Weights of a small transformer language model.
Size: MLP 2368 SwiGLU, vocabulary 8192.
Training: a variant of Muon for these matrices, 6825 steps.
Each number is 128 + 24 x the weight over its row's rms, rounded and kept within 0 to 255. Layers, rows and columns count from 0. The size above them is the row's rms in percent of the matrix's.

# layer 2 MLP down, 896x2368, rms 0.0595, rows 742-846, columns 832-895
size [100  99 100 101 101  98 102  98  97  99 100  99  97  98  98  97  99  97  97  98 100  96 101 100  99  98 100 101  98  99 100 102  97 265  98  98  99  98  99  97  99  95 100  98  97  99  97  97 104  98 101  98  99  99  99  98 101  99 100  99  99 101 102  99  98 102 103  98 101 100 100 100 102  99 101 101 101  97 102  97 101  97  97  99  96  98  97 101  99 102  99  96 100 101  99  98  96 101 101 141 100  99  98 100 101]
[[147 109 143 118 117 168 103 156 156 102 124 103 122 114 166 108 132 181 119 100 146 131 107 101 103 145 106 146  68 178 141 128 123 116 112 105 123 141 142 148 122 137 172 163 140 110  83 113  99 165 116 114 156 111 153 102 129 109 153 114 163 103 132 152]
 [124 139 154 138  74 123 127 100 126  93 147 150 117 163 114 151  92 138 117 101 101 104 117 146  98 146 135 107 144 158 155 179 139 194 114 128 144 153  87 128 170 128 138 145 147 115 110 125 142 136  75  92 156 144  97 111 189 104 148 122 157 101 117 132]
 [168 136 136 144 150 135 131 136 135 132 103 114 124  85 178 142 102 151 110 156 147 138 138  76 110 137 145 125 157 141 171 143 117 118 166 160 133  76 103 120 116 154 145 147 106 152 129 178 138  88 143 135 125 127 110 129 108 121 107 119  95 145 129  96]
 [123 118 152 141 127 111 194 202 138 140 121 166  97 120 117 135 117 111 107 168 139 150 117 124 141 121 169 159 141  99 155 143 140  90 137  63 132 110 109 120 148 106 145 125 122 139 126 131 173  92 112 154 101 111 125  87 141 138 138 144  93 116 120 113]
 [114 143 130 115 155  94 121 154 127 139 100 132 138 172 110 127 103 119  88 123 172 137 139 120 146 110 164 176 150  70 119 129 128  97 127 157 183 141 112 138 117 112 152 142 133 147 139 144 122 105 113 131 112 136 141  98 141 112 132 113 128 121 152 127]
 [ 89 111 132 115 100 106 146 154 164 110 134  71 143  88 143 112 162 133 152 140  96  73 135 140 140 118  90 118 101  97 127 115 122 128 156 122 126 111 141 164 127  97 158 103 118 131  97  87  77  84 134  89 104 103 108 132  97 141 164  96 123 142 143 125]
 [147 158  78 151 168 111 146 123  78 153 152 101 151 135 188 105 173 126 114 100 135 140 119 122 170  76 138 105 146  80 102 126 150 130 124 145 138 117 134 146 127 123 149 123 130  96 113 112 113 119 122 142 145 165 118 181  68 124 155 112 129 110 112 123]
 [152 129 101 143 108  93  94 136  68 131 149 131 101 108 189 123 144 128 121 126  54  94  91 152  89 147 121 124 135 134 145 161 135 151 133 110 133 128 151 136 133 128 122 106 141 151 168  86 108  82 108 103 155 143 158 118 151  80 103 110 158 107 160 113]
 [132 141  71 134  78 106 150 107 110 106 140 152 123 139 139 144  97 148 130 139 134  46 171  91 124 173 142 135 102 140 116 135 104 124 123 151 141 138 133 123 144 176 171 188 141 140 129 154 147 105 108 141 128 117 103 124  93 123 108 150 134  72 110 116]
 [148 122  96 164 123 127 132 152  80 129 109 104 131 121 129  94 110 135 142 120 139 124 119 143 152  86 113 140 117 106 137 133 129 132 145 167 182 123 116 118 158  94 117 185 146 162 127 124 152  95 144 109 130 175 167 145  96 106  95 135  92 152 117 165]
 [131  76 168 146 135 116 144 103  96 103 121 102  81 135 114 154 115 101 170 138 109 128 147 156 154 127 114  99  97 104 117 159 131 140 133 117 118 116 124 118  98 135 146 147 124 151 128 103 121 146 138 119 151 153 109 154 130  84 161 111 158 129 147 115]
 [126 141  85 138 163 139 127 145 148 145 116 167 149 111 133  74 145 166 139 139 117 136  82 127 118 176 170 143 145 140 101 144 151 154 130 162  92 153 146  92 151 151 128 134 131 113 117 126 151 153 146 149 100 104 100 160 110 140 143 157 119  58 156 141]
 [110 137 124 105 204 165 101 168 150 146  94 162 142  55 124 151 145 108 112 146 177 138 142 129 161 130 174  89 140 122 138 143 111 157  95  98 138 130 120 131 163 140 137 128 136 129  94 135 129 140 141 159 137 151  89  84 129 159  87 140 145 109 135 138]
 [123 126 112 126 101 164 121 116 140  80 157 119  91 147 238 151 110 148 154 119 116  99  99 145  98  87 104 114 140  99 163 107  62 154 142 106 118 152 137 124 124  98 142 175 132 121 111 122 127 122 124 108 172 127 122 126 129 123 125 136 138 125 108 168]
 [115 162  77 183 119 112 133 123 136 113 110 138 140 113  89 133 117 140 104 114 111 167 121 120 157  95 112 136 115 127  94  99 138 124 153 179 115 163 121 152 154  96 119 117 130 158  95  92 134 122 123 123 114  78 123 163 140 150 142 106 100 117 141 149]
 [ 64 150 158 119  58 145 130 100 139  82 110 127 112 167 136 172 130 135 137 141 109 151  98 136 174 171 123 102 157 113 148 115  82 137 170 112 101  98 132 113  93 136  99 140 135 130 132 103 137 195 154 122 129 167 140 135 139 131 162 149 130 115 139 103]
 [144  90  78 103 121 111 122 114 135 114 112 148  96 150 132 151 134  97 154 142  95  97 128 102 114 168 171 119 131 138 132 107 122 101 157  97 127 147 117 136 111  87 117 141 133 114  80 139 129 134 106 142 105 100 127 146 139 127 139 123 109  91 105 109]
 [125 128  68 121  97 147 125 121 121 126  96 125 135 161 127 134 131 171 131 133 163 146 153 143 143 140 127 108 118 110 142 116 151 136 141 132 112 146 154 136 137 133 137 125 126 175 133 139 143 117 125  85 132 147 170 151 123 115 107 105 156 128 123 152]
 [150 146 151 166 133 136 115 147 149  95 122  93 107 134 170  75 140 140 167 127 123 145 169 108 154 143 108 103  88 130 100 143 128 160 163 120 138 150  99 133 130 127 167 144 131 103 104 136 176 129 139 159 120 113 162 120 140 152 134 131 161 146 134 145]
 [103 115 168  96 101 163 121 116 147 154 125  92 173 139 169 126 100 115 117  98 162 110 100 154 136 113 174 112 147 144 134 185 100  89 131 169  73 140 166 149  59  96 100 132 138 153 105 129 130 105 153 169  99 122 165 170 121  88 143 110 129 107 173 141]
 [196 117 111 143 143 146 136 140 142 116 126 126  84 160 126 128  89 164 121 142 104 139  84  96 106 100 114 117  97 154 148 135 116  95 106 143 182  76 127 149  99 138  93 140 156 122 138 132 143 126 159 183 142 136 113 158 135 124 100 113 128 138 167 144]
 [128 133  82 140 145  96 100 142 163  92 109 136 121 124 136 114  82 135 145 110 154 120 136 149 162 107 125 155 120 130 112 145 114 106 132 126 195 132 116 132 140 117 101 171 111 146 102 158 101  86 144 126 178 122 128 150 151 118 160 117 113 154 137 132]
 [ 93  90 123 112 132  85 127 150 137 139 105 170 125 191 123 150 157 125 157 116 100 147 136 153 113 126 159  99 131 142 128 124 171 146 130  89  95  87 145 117 177 122 147 138 121 122 121  93 137 129 142 142 127  95 117 111  90  80 144 130 105 151 141 156]
 [130 140 144 160 138 140 124  94 146 146  75 128 128 174 138 117 124 150 117 147 111 106 104 114 155 104 122 143 146 132 128 118 147 126 122 146 160 157 159 164 128 130 152 146 143 142 129 101 106 145 146 138 163 157 178  94 119 102 177 172 151 109 126  95]
 [129 144  79  96 150 126 127 118 106 115 143  97 112  99 143 119 112 121 126 126  86 129 105  82 146 125 107 141  99 113 111 140 126 104 141 132 171 157 127  96 189 140 124 141 106 162 127 150 128 142 154 103 118 152  90 135 157 143 118 118 113 119 121 127]
 [105 152 112 128 131 124 135 166 172  99 114 143 179 139 151 127 119  84 113 139 112 141 104 107 139 106  87 134 117 118 146 125 148 126  99 126  94 135  95 114 129 154 123 142 127 125 143 122 128 152 121 153 150 153 107 128  72 146 155 188 121 103  96 140]
 [128 142 121 135 107 125 140 102 114 108 113 138 120 111  84 121 183 116 122 118 146 148 145 152  99 151  98 118 125 131  92 152 129 147 140 124 109 144 133 143 126 103  92 100 103 117 139 114 132 120  35 121  96 148 108 131 131 160 125 158 106 128 118  74]
 [179 139 104 140 139 122 106 107 146 108 134 107 156 121 126 140 100 145 143 110 103 120 149 107 150  95 160 130 126 133 156 106 140 132 133 147 140 142 158 120  83 164 103 152 127 117  95 113  94  94 110  73 115 138  94 102 157 158 132 115 151 102 103 168]
 [157 105 138 164 102 143  90  99 120 156 115 171  91 148 104  88 132 117 146 157 154 115 171 104 103 145 110 105 166 155 120 149 108 137 124  71 166 133 101 148  97 171 114 122 118 121 109 116 117 155 157 105 116 154 168 130 146 164 128 162 107 112 141 129]
 [ 97 125 108 128 110 122 120 114 109 118 140 125 117 138 132  99 109  94  37 155  95 121 137 135  97  89 170 111 173 123  63  81 140 154 135  94  94 166 139 127 142 129 140 119 128  98 128 130 101 151 185 136 128 127 111 126 128 123 138 128 162 127 161 150]
 [184 135 110 123  81 151 117 118 127 144 131 151 172 174 164 135 123 108 136 136 147 141  76 119 122 127 108 112 165 127 104 105  75 125 146 141 132 136 175 149 192  99 157 148 138 112 163 107 137 133 118 113 125 104  92 129 152 100 108 119 110 124 124 146]
 [ 86 155 119 122  42 105 162 113 149 116 154 119  91  94 166 124  98 133 109 101 137 160  93 198 137  88 138 135 147 138 104 122 114 134 132 135 138 118 141 153 130 125 117 113 126 116 168 145 110 135 112 140 111 133 112 102 178 105  98 155 134 100 143 109]
 [176 135 152 135 135 168 120 104 128 151 168 122 125  83  83 114 139 106 116 133 115 146 119  92  83 160  94 172 145 105 138 132 125 155 155 127  92 154 112 132 135  84 109 130 126 153 120 126 136 125 138  95 111  90  82  77 147 128 117 119 150 168 116  85]
 [117 143 113 128 107 140 141 105 113 149  95 122 130 113 147 143 152 118 129 139 167 125  95 135 115  67 133 122 148 136 114 148 113 126 128 118 143 124 133 138 125 129 125 122 108  96 125 163 134 170  99 158 116 129  99 119 176  36 123 131 117 190 126 129]
 [153 135 111 126 123  98  83 113  96 142 152  92  92 160 167 151 142 147  98 158 153 127 132  97 128 112 179 171 131 132 158 163 138 139 122 119  91 124 149 137 105 126 158 111  87 104 143  69  85 174 109  98 119 108 122 149 111 158 142 144 137  96 134 118]
 [126 136 146  97 118 112 149 137 133 121  98 154 125 109  82 117 116 108  84 154 167 109 133  92 108 133 141 145 119 109 149 138 118 154 114 134 113 125 121 109 164  85 176 118 160  90 116 109 122 120 148 115 110 178 116 100 140 155 112 141 131 150 120 101]
 [146 152 120 169 152 101 140 108 160 129 130 126 130  97  96 126 102 157 155 133 110 118 157 150 113 122 155 151 167 152 117 137 120 135 141 128 127 106 126 111 147 136 130 121 120 115 167 151  96 122 139 149 120 132 139 117 126  94 106 153 167 126 143  97]
 [136 139  82 115 145 140 133 143 140 157  80 155 155 165 118 126 144 112 120 115 127 106 114 122 113 135 140 126 111 139 133 131 111 130 132 148  59 135 119  89 121 160 153  90 153 127 153 116 115 121 136 162 101 154 115 158 168 204 106 113 117 142 142 119]
 [135 154 131 123 118 142 155 135 141 125 125 156 162 145 130 157 122 136 102 117  93 122 128 102 111 143 117 154  95  90 113 113 136 123 169 162 123 173  95 124  95 171 126 154 114 136 101  92 113  98 106  97 128 125 161 156 150 121 176  96 103 124 139 100]
 [111 148 173 101 108 137 129  78 111 130 153 163 129 115 144 146 124  93 127 102 126  93 145 100 176  94  60 148 113 115 107 137 136 109  77 145 104 138 139 106 142 158 131 133 120 128 144 128 114  89 147 157 116 137 142 145 113 151 127  95 111 105 113 163]
 [128 113 119 138  76 141  87 128 107 157 108 132 125  90 145 109 162 147 117 156 119 136 111 142 144  86 133 123 100  74 152 121 131 110  92 110 137 150 116 140 129 140 146 119 132 159 102 149 140 117 133 128 187 138 145 123 168 147  94 125 148 129 149 159]
 [103 132 154 123 146 143 142 149 122 150 160 107 135 155 105 168 143 141 130  73  86 113 122 150 103 124 129 126 127 117 113 147 170 116  90 138 159 164 105 118 140 166 148 128 102 133 127 180 108 136 128 154 139 110 113 136 149 132 136 126 113  95 117 152]
 [148 107 126 116 134 164  95 105 113  99 189 101  90 126 105 158 151  89 144 126 113 125 148 129 159 135 127  69 113 137 164 122 126 152 158 145  92  90 152 146 165  95 125 124 111 137 124 105 113 127 119  92 138 146  75 114 117 122 134 110 140 134 133 122]
 [ 79 132 169 172 121 149 142 125 157 137 139 157 111 169 105 142 183 145 148 158  88 110 119 146 179  66 151 152 147 148 112 120 110 104  70 144 124 152  99 119 112 152 106 124 140 111 148 118 156 120 134 116 122 122 153  87  89  93 145 151 112 153 165 128]
 [149 108 124 114 144 118 116 103 102 133 158  81 116 148 116  82 178 144  88 126 139 101 153 137 139 167 114 142 130 125 162 103 114 105 114 108 115 118 134 124 121 131 146 135 150 117 131 153 138 157 164 111 118  83 130 105 177 131 183 122 161 115 120 116]
 [144 143 139 126 130 140 153 139 110 131  95 127 171  96 149 149 143 121  85 130 135  92 123 129 164 111 123 149 156 114 110 164 154 114 112 170 169 121  95 106 181 154 159 140 125 183 106 119 112  87 131 122 156 113 135 160 122  90  96  75 155 137 143  92]
 [129 112 149 132 147  79 102 127 159 146  90 125 168 144 161 128  95 102 128  87 149 123 144 126 124 149 169  86 139 178 146 164 108 142 148 127 156 137 113  85 173 130 119 143 106 134 119 157  98 151  98  99 100 125 134 167 144  85 107 134 112 173 141 126]
 [ 87 120 137 105  94 146 124 130 106 146 120 110 111 145 126  98 114  98 123 135 114 173 137 140 122 168 143 144 156 129 155 131 168  83 113 130 162 125 128 136 119 143 113  98 145 178 109 184 113 141 160 145 135 133 117 130 116 122 112 126 166  82 133 149]
 [119 179 101 139 111 113 111 135 154 140 102 130 109 177 198  99 155 136 155 130 122  91 135 152 137 127 113 133 102 134 151 123 101 127 132 113 168 143 107 127 156  99 129 141 133 131  62 141 170 140 151 156 130 132 134 102 138 120 129  97 115 147  93 115]
 [126 146 168 134 128  93 119 162 143 132 124 127  66  98 133 153 198 130 114 137 144 158 132 149 100 103 104 162 122 127 130 145 135 141 117 152 141 120  96 119  63 163 136 122 136 137 124 138 126 110 108 125 101 128 124 133 113 120  96 123 106 140 103 145]
 [ 88 128 117  91 105 153 114 187 161 124 141 116 159 190 144 116 145 126 129 147 143 119 102 121 147 101 109 161  68 122 146 142 106 102 124  97 184 109  76 162 119 190 118 122 116 119  98 102 124 110 143 155 159 106 150 158 135 127  76 134 126 121 130 147]
 [166 130 139 166 113 144 137 111 180  85 128 165 128 128 103 142 127 104  64  99 100 147 124 120 106 139 130 173 154 104 101  87 115 124 195 127 143  85 126 123 150 151  77 100 133 149 135 132 141 113 117  91  98 115 116 111 142 118 123 116 171 142 126 160]
 [ 60 126 143 120 123 116 128 178 123 123 139 121 128  91 150 134 126 132 131 153  96 145 140  82 100 129 107 130 143 163 155 137 146 141 144 123 122  87 164 128 113 167 123 125 150 101 107 137 126 122 108 146 101  61 129 173 161 109  90 154 110 162 140 140]
 [153  95 151 145 143 164 118 118 159 108 118 113 117 128 146 116 123  98 115 138  93  87 126 166 163 141 121 157  89 132 123 151 140 134 129  72 119 148 116 119 124 162 134 113 134 129 166 144 137 178 103  93 131 120 128 122 144 171 122 119  97 159 119 143]
 [152 138 130 130  99  94 148 102 122 165 115  87 131 113 149 128 147 100 141 159 147 112 125 128 108 163 114 140 108 127 126 154 176 148 120  72 149 139 156 106 119 155 118 106 116 112 127 131 137  79 109 135 122 113 139 156 114 148 133 110  97 129 122 147]
 [165  99 121 144 133  84 129  73 138 196 153 122  58 114 149 195 147  96 149 150 107  89 138 109 144 142 151 101 138 136 146 139 139 110  83 150 116 114 145  85 149 105 168 122 119 109 101 139 145 111 153 100 125 151 145 184 129 137 117  97 158 152 105 101]
 [117 127 142 116 136 130 122 151 149  86 125 147 131 132 131 137 119 106  89 112 137 116 129 130 104 150 139  95  98 133 111 121  96 151 109 138 138 135 170 151 147 182 133  89 144  84 136 119 129 195 170 173 143 109 130 118 167 103  86 179 127 115 139 142]
 [ 70 149 145 141 174 150 134 126  62 128 134 166  92 136  77 117 154 120 141 105 118 140  84 130 114 128 121 117 155 100 117  94 145 174 144 105  97 128 138 139 120 108 123 132 145 161 129 151  76 141 105  92 124 165 102 105 124  99 121  54 116  94  90 124]
 [ 91 110 144 124  87  87  89 135 130 170 158 102 105 103 145 105 147 133 135 156 135 165 122 188 149 170 118 155 123 147 125 119 125 184 131 122 135 133 113 136  65 112 124 140 147 128 141 134 136 165 158 125 100 142 135 105 138 147 139  89 132 139 140 115]
 [145 133 134 120 158 129 127  99 119 139 130 128 125 108 122 179  83 115 110 116 135 100 121 141 138 146 131 129 152 148 144 102 116 174 168 145 153  81 132 118  86 110 127 118 118 137 146 146  88 115 104  84 117 135 157 122 142 104 118 119 128 125 133 163]
 [116 110 158  92 130 106 151 161  89 156 123 120 120 118 119 108 107 129 108 129  59 121 121 145 170 159  95 119 125 120 142 137 159 121 168 129 139 141 107 114 135 196 143 150  92 134 123 119 139 102 147 116 152 187 159 110  84 131 141 154 130  83 141 152]
 [127 100 116  93 127  77 153  82 150 163 118 127 210 137 104 115 122 133 142 115 170 122 126 185 142  68 124 161 151  89 157 176 147  89  89 148 130 123 124 124 160 143 128 107 125 150 142 109 102 151 196 186 126 147 156 146 141 112 107 123 155  41 129 153]
 [ 97 116 124 130 139 130  75 110 144 141 114 123 179 138 110 127 137 136  97 166 117 113 187 100 139  63  75  81 206 147 162  98 143 178 154 156 113  85  74 106 120 171  80 128 125 134 112 132 122  70 136 130 115 135  87  99 118 131 121 129  67 115  90 128]
 [148 134 142 112 112 160 112 110 164 157 117 136  89 112 110 137 149 119 154 137  80 131  96 116 115  96 143  83 111 116 124 149 173 160 125 123 127 140 135 142 122  95 122 139 161 112 127 139  95 114  94 155 147 123 122 153 107 121 118 111 145 122 114 112]
 [106 146 128 156 151 128 154 123 119 133 135 132  97 115  80 105 144 103 108 124 117 114  90 145 110  75 111 157 171 135 105 167 139 133 145 129 113 108 154 110 117 158 180  88 133 137 113 100 112 154  93 128 126 111 147 140 137  77 171 142 128 129 109 128]
 [146 146 168 130 123 124  68  96  81 139 137 102 140 114  93 143 105 171 119 142 139 119 132 115 164 145 115 135 134 125 161 136 117 193 126 121 136  85 116 149 111 123 103 129 113 132 140 137 116  70 135 166 112 150 157 119 101 150  96  85 138 128 126 141]
 [120 135 137  97 115 139 146 152 153 135 171  83 116 135  94 150  80  93 143 116 121 120 138 138 158 101 134 151 157 124 135 112 122 182 151 142 115 124 110 161 145 121 129 133 131 133 109 144 129 102 121 140 144 123 138 113 148 110 163 135 118 137 112 151]
 [164 111 121 131 117  91  97 147 109 120 122  91 107 125 105 114 112 111 122  83 186 117 186 148 135 144 142 136 111 186 138 111 146 118 107 138 156 135 114 137 141 138 129 128 129 112  92 109 129 130 120 165 134 122 170 126 141 133 126 130 142 126 173 126]
 [168 139  94 127  93 140 113 185 116 119 134 145 115 125 158 142 123 170 141 160  75 117 122 103 129 115 152 128  77 138 135 166 158 102  74 110 135 142 115 128 129 124 191 142 135 179  84 109 150 148 123  86 104 136 172 166 144 136 150 129 134 110 144 109]
 [140 145 110 130 131 125 135 122 130  65 110 122 103 146 153 206 146 146 144 159 169 150 136 140 127 137 136 124 122 137 106 108 131 150 161 127 111 128 152 105 135 102 132 145 150 114 134 143 148 133 165 144 114 171 161 111 144 107 142  97 115 155 162 152]
 [146 117 159 120  96 119 133 151 169 114 118 125 122 183 154 110 127  83  85 110  80 102 107 137 144 154 116  50  85 141 148 114 159  99 133 144 135 150 118 146 176 128 145 102 126  89 112 135 107 140 113 117 129 129 151 150 137  88 145 110  84 120 112 141]
 [135 123 119 167 101 193 150 127 130 139 132 157 124 178 116  89 125 117  94 132 103 127 186  80 125 103 109 152 104  83 143 119 129  85 134 127  97 123 143 131 130 102 147 145 135 135 133  94 108 145  81 119 151 114 186 148 144 154 118 176 139 144 150 137]
 [102 119 100 102 119  95 132 162 111 142 146 102 144 115 151 124 139 116 121 174 110 139 168 140  95 105 154 154 116 134 148 132 165 124 113 107 145 110  65  94 137 112 128 106  83 131 118 160 177 124 117 109 157 122 136 143 120 140 100 127  93 131 137 138]
 [127 172  88 139 115  83 101  98 126 105 154 162 121 128 166 199 116 104 128 111 149 114 147 114 142 132  99 139 147 126 156 152 172 173 128 174 165 131 129 167  89 106 128 106 160  90 119 129 139 185 126 165 171 123 134 125 123 115  87 144 143 127 131 135]
 [149  98 135 137 118 119 151 177 126 112  92 150 142 169  99 152 122 187 173 163 138 150 125 133 116  89 138 141 131 106  91 171 135  87 141  95 115  91 129 134 111 127  83 130 112 173 126 110  97 152 107 131 122 114 149  87 131 154 119 149 119 116 132 129]
 [163 145 165 129 131  88 148 146 118 167 120 108 114 125 134 146 120 130 126  84  95 135 109 180 108 151 155 143 139 134 131 124 131 140 115 136 118 101 145 175 127 128  96 165 104 134 111 115  88 170  91 138 124 148 129 112 139 102 113 130 152 119 138 109]
 [ 91 145 141 104 143 120 120  95 134 151  95  95 150 137 152 133 121 144 135 143 106 136 132 151 143 134 113 115 122 143 122 117 124  82 124 119 144 118 108 103 126 163 158 144 145 146 136  73 131 128 109 119 113 120 121 108 116 176 147 124  90 133 118 110]
 [130 153 169 133 161 114 166 142 114 129 136 142  76 149 145 132 135 124  83 102 176 141 138 140 144 106  94 164 159 114 100 133 167 169 179 108 163  87 109 133 119 131  89 120 100 132  94 144 125 157 145 138 135 113 101 133 125 107 141  95 109 151 105 127]
 [133 143 115 138  97 159 150  93 145 132 158 149 128 135 119 198  90 117 160 201  93 154 124 116 109  96 117  85 113 114 129 149 145 165 131 152 101 121 131 108 119 134 122  76 154 108 104 108 135  97 124 172 137 107 135 145 103 159 101 155  96 123 128 126]
 [118 105 107 184 121 178  89 131  73 107 130 111  88 136 113 141 137  76 146 131 154 142 125 170 126 108 125 140 121 115 136 120 133 123 121 181 154  95 172 143 106 168 127 118 113 123 123 124 142 138 152 120 102 106 178 130 126 159 128 127 144 161 170 163]
 [136 139 111 132 145 145 136  95  92  95 112 103 128 139 159 149 169 165 106 113 141 136 139 158 133 140 135  60 140 141 133 151 150 141 138 131 129 139 109 110 128  89 163  99 111 124 137 117 117 134 115 111 118 107 116 146 149 129 154 155 157 126 145 114]
 [ 80 131 106 108 124 120 103 112 126 131 135 137 127 106 123 118 172  92 118 137 169 134 122 135 152 136 171 116 146 113 119 136 150 134 134 132 139  68 152 127 127 101 147 142 145 126 143 139 121 105 168 145 118 141  99 142 158 134 111 126  83 122 164  85]
 [126 165  39 117 130 146 125  93 124 132 114 124 162 115 118 142 131 131 131 172 157 153 129 187 123 148 141 134  92 132 146 144 104  93 160 107 125 140 128 128 134 198 169 103 163 149 129 109 136 179 103 141 154 160 145 128 122 122 114 115 111 109 148 155]
 [103 143 151 161 104 135  96 125 139 147 104 141 146 168 123 124 144 137 152 162 127 115 128 125 103 116 157 155 146 113 112 130 123 126 147 119 191 132 121 125 138 117 122 119 148 114 158 153 114 134 160 143 126 116 122 108 150  71 153 121 118 114 146 122]
 [147 125 139 140 116 118 140 160 149 115 124 168 145 138 164  98 129 145 117  96 131  90 135  85 115 132 151 135 140 120 144 182 143  58 178 157 114 144 122 136  96 171 194 163 134 130 170 113 138 101 134  88 114 138 135 146 113 108 148 164 164  95 125 120]
 [ 92 147  99 140 134 169 106 135 162 133 131 145  87 104  94 178 140 134  93 105 152 139 108  89 109 137 132 104 105 129 131 147 126 178  83  80 144 125 143 112 145 170  56 111 141 108  91 108 123 140 101 154 136  94 130 140  83  95  86 145 164 146 102 140]
 [161 115 157 118 108 103 111  81 138 137 136 126 153 142 107 147 129 137 112 130 154 127 140  92 113 146  99 130 134 126 161 125 101 127 140  84 125 131 148 139  81 159 148 121 126 156 147  90 142  97 127 117 136 102 124 180 125 121 150 130 115 134 117 134]
 [109 151 121 140  99 109 118  94  94 135 144 108 174 136 124 156 171 114 126 129  93 103 155 120 140 155 123 168 124 128 136 110 119 117 139 132  99 119 135 110 136  89 187 137 140 136 130 141 131 128  90 102 104 150 138 108 109 145  68 159 134 131 136 154]
 [ 86  99 140 143 124 157 126 147 133 128 145  79 138 111 145 121 136 111 153 157 113 114 157 133 127 106 102 193  95 104 146 193 105 125  92 128 112 117 136 156  66 110 140 143 126 122 155 122  95 111 172 121 134 140 129 142 160 117 172 135 126 139  93 101]
 [146 118 120 120 132  93 118 100 143 111 131 110 118 124 165 106 161 112 125 147 132 159 129 140 156 128 158 115 144 130 123 135 129 117 167 118 127 112 147 141 129 140 119 122 110 119  86 133 148  77 111  57 173  93 126 134 142 103  91  83 140 160 147 134]
 [123 102 122 135 126  96 140 125 150 129 131 113  98 111 131 108 136 124 130 111 128 142 139 124 155 119  93 118 139  98  96 178 121  79  98 122 126 119 125 171 122 115 157 153  99 131 126 123 127 123 116 102 105 103 103 131  83 112 113 156 126 136 132 141]
 [107 176  98 147 132 141 115 111 109 132 146 122 107 168 154 119  94 103 120  97 133 143 141 130 140 137 125  70 138 146 194 147  85  93  96 145 190 115 153 118 125 140 119 134 125 137  94 145 135 111 111 130 114  99 144 154  70 141 160 131 136 123 121 119]
 [124 131 162 171 106  99  92 137 131 119 137 127 123 150 136 148 177 127 134 133 116 105  98 131 151 139 180 102 109 129 122 150 111 101 108  94 119 165 158 139 219 191 199 148 121 142 119 117 157 117 141 131 136  97 158 159 121 134 110 169 119 140 134 132]
 [139 145 114 134 146 132 126 115 104 119 116 115 140 113 127 135 136 134 118 116 109 141 136 135  91 153 134  93 119 105 135 119 120 103 125 123 150  98 124 114 114 102  99 164 147 115 144 125 130 126 132 116 130 148 147 140  65 112 159 124 119  92 122 130]
 [161 125 115 124 126 141 123 145 172 184 115 162  93 100 110 145  86 135  98 123  73 117 102 108 129 128 116 147 126 145 118 115  97 153 154 149 140 111 115 127 119 169 143 137  98 130 116 107 148 126 128 116 119 119  82 104  96 131 116 145 128 162 170 155]
 [ 96 116 114 110 126 126 106 158 130 139 125 113 134 137 179 162 130 109 115 126 150 148 148 132 139  92 144 121  88 125  74 109 132 154 119 180  94 135 144 124 153 133 108  99 147 117 125 108 179 106 113 103 139 141 123 145 183 141 150 169 132 192 123 134]
 [127 143 126 151 135 136 108 122 114 137  86 198 160  84 104 153 110 164 144 173 138  99 101 150 155  71 153 127 166 141 161 114 127 139 126 133 127 105  93 133 180 147 159 109 138  94 114 144  93 147  86 128 122 166 135 143 119  98 113 120 118 124 140 119]
 [ 95 119 125 143 135 105 112 101 125 151 120 147 163  74 141  83 147 136 153 119  87 152 121 114 113 148 159 107 107 139 127 138 150 107  98 130 148  88 124 157 134 117  48 119 159  97 106 141 113 122 151 127 120  75 101 141 125 124 104 161 140 107  97 113]
 [141 121  97  74 118 126 110 115 114 101  98 126 140  59 153 156 149 142 142 114 142 109 146 124 110 138  94 146 122 130  89 126 103 109 181 137 108  77 169 142 134 126 142 111 140 111 137 145 149 123 122 149 147 122 108 146 109 139 185 133 115 113 128 123]
 [130 127 103 118 165 139 155 158 142 145 108 110 114 142 158 135 164 103 111 142 144 151 106  99 109 137 106 151 151 142 120 113  88 157  69 105  94 113 138 148 151 118 111 124 134 135 141 136 115 148 125 127 130 146 108 180 163 131 173 138 136 129 124 124]
 [153 106 138 129 165 148 108 140 174 115 168 147 117 157  87 109 103 135 138 125 126 129 142 104 162 134 113 178 138  78 130 151 132 126  98 116 153 157 114  88 172 120 129  96 113 144 140  94 129 100 111  89 129 141 137 114  98 183 157 137 144 153 123 166]
 [ 90 107 154 127 177 141 135 129 140 132 122 150 133 137 123 156 116 166 121 118 139  89 146 146 165  99 135  94 122 109 151 123 128 142 112 130 129 155 114 129  99  96 119 104 105 154 140  88 164 109 165 138 112 128 112 117 139 195 123 131 130 113 118 137]
 [146 140 165 142 104 145 110 125 128 125 117 110 126 136  95 151 120 101 138 127 119 159 150 119 126 147 113 157 171 148 139  93  96 129 108 135 105 153  91 118 122  78  96 167  90 130 148 106 100 124 161 146 117 121 110 100 146 135  94 152 154 158  93 103]
 [ 87 138 108 148 141 157  98 174 161 105 143 136  82 176  95 120 124 124 153  86 133  79 145 126 158 126 112 157 157 139 149 123 143  49 134 125 127 138 127 154 103 134 130 175 138 138  97 150 161 125 141 150 144 125 190 112 135 118 118 106 171 129 133  84]
 [114 124  93  88 131 112 144 130 132 107 120 120 102 101 145 126 153  87 102 141  93 148  89 142 127 203 148 146 104 166 146 140 166 135 108  92  82 118 147 111 134 129 110 166 144 164 157 106 109 112 113 119 139 140 122 145 106 115 138 113  87 146 133 123]]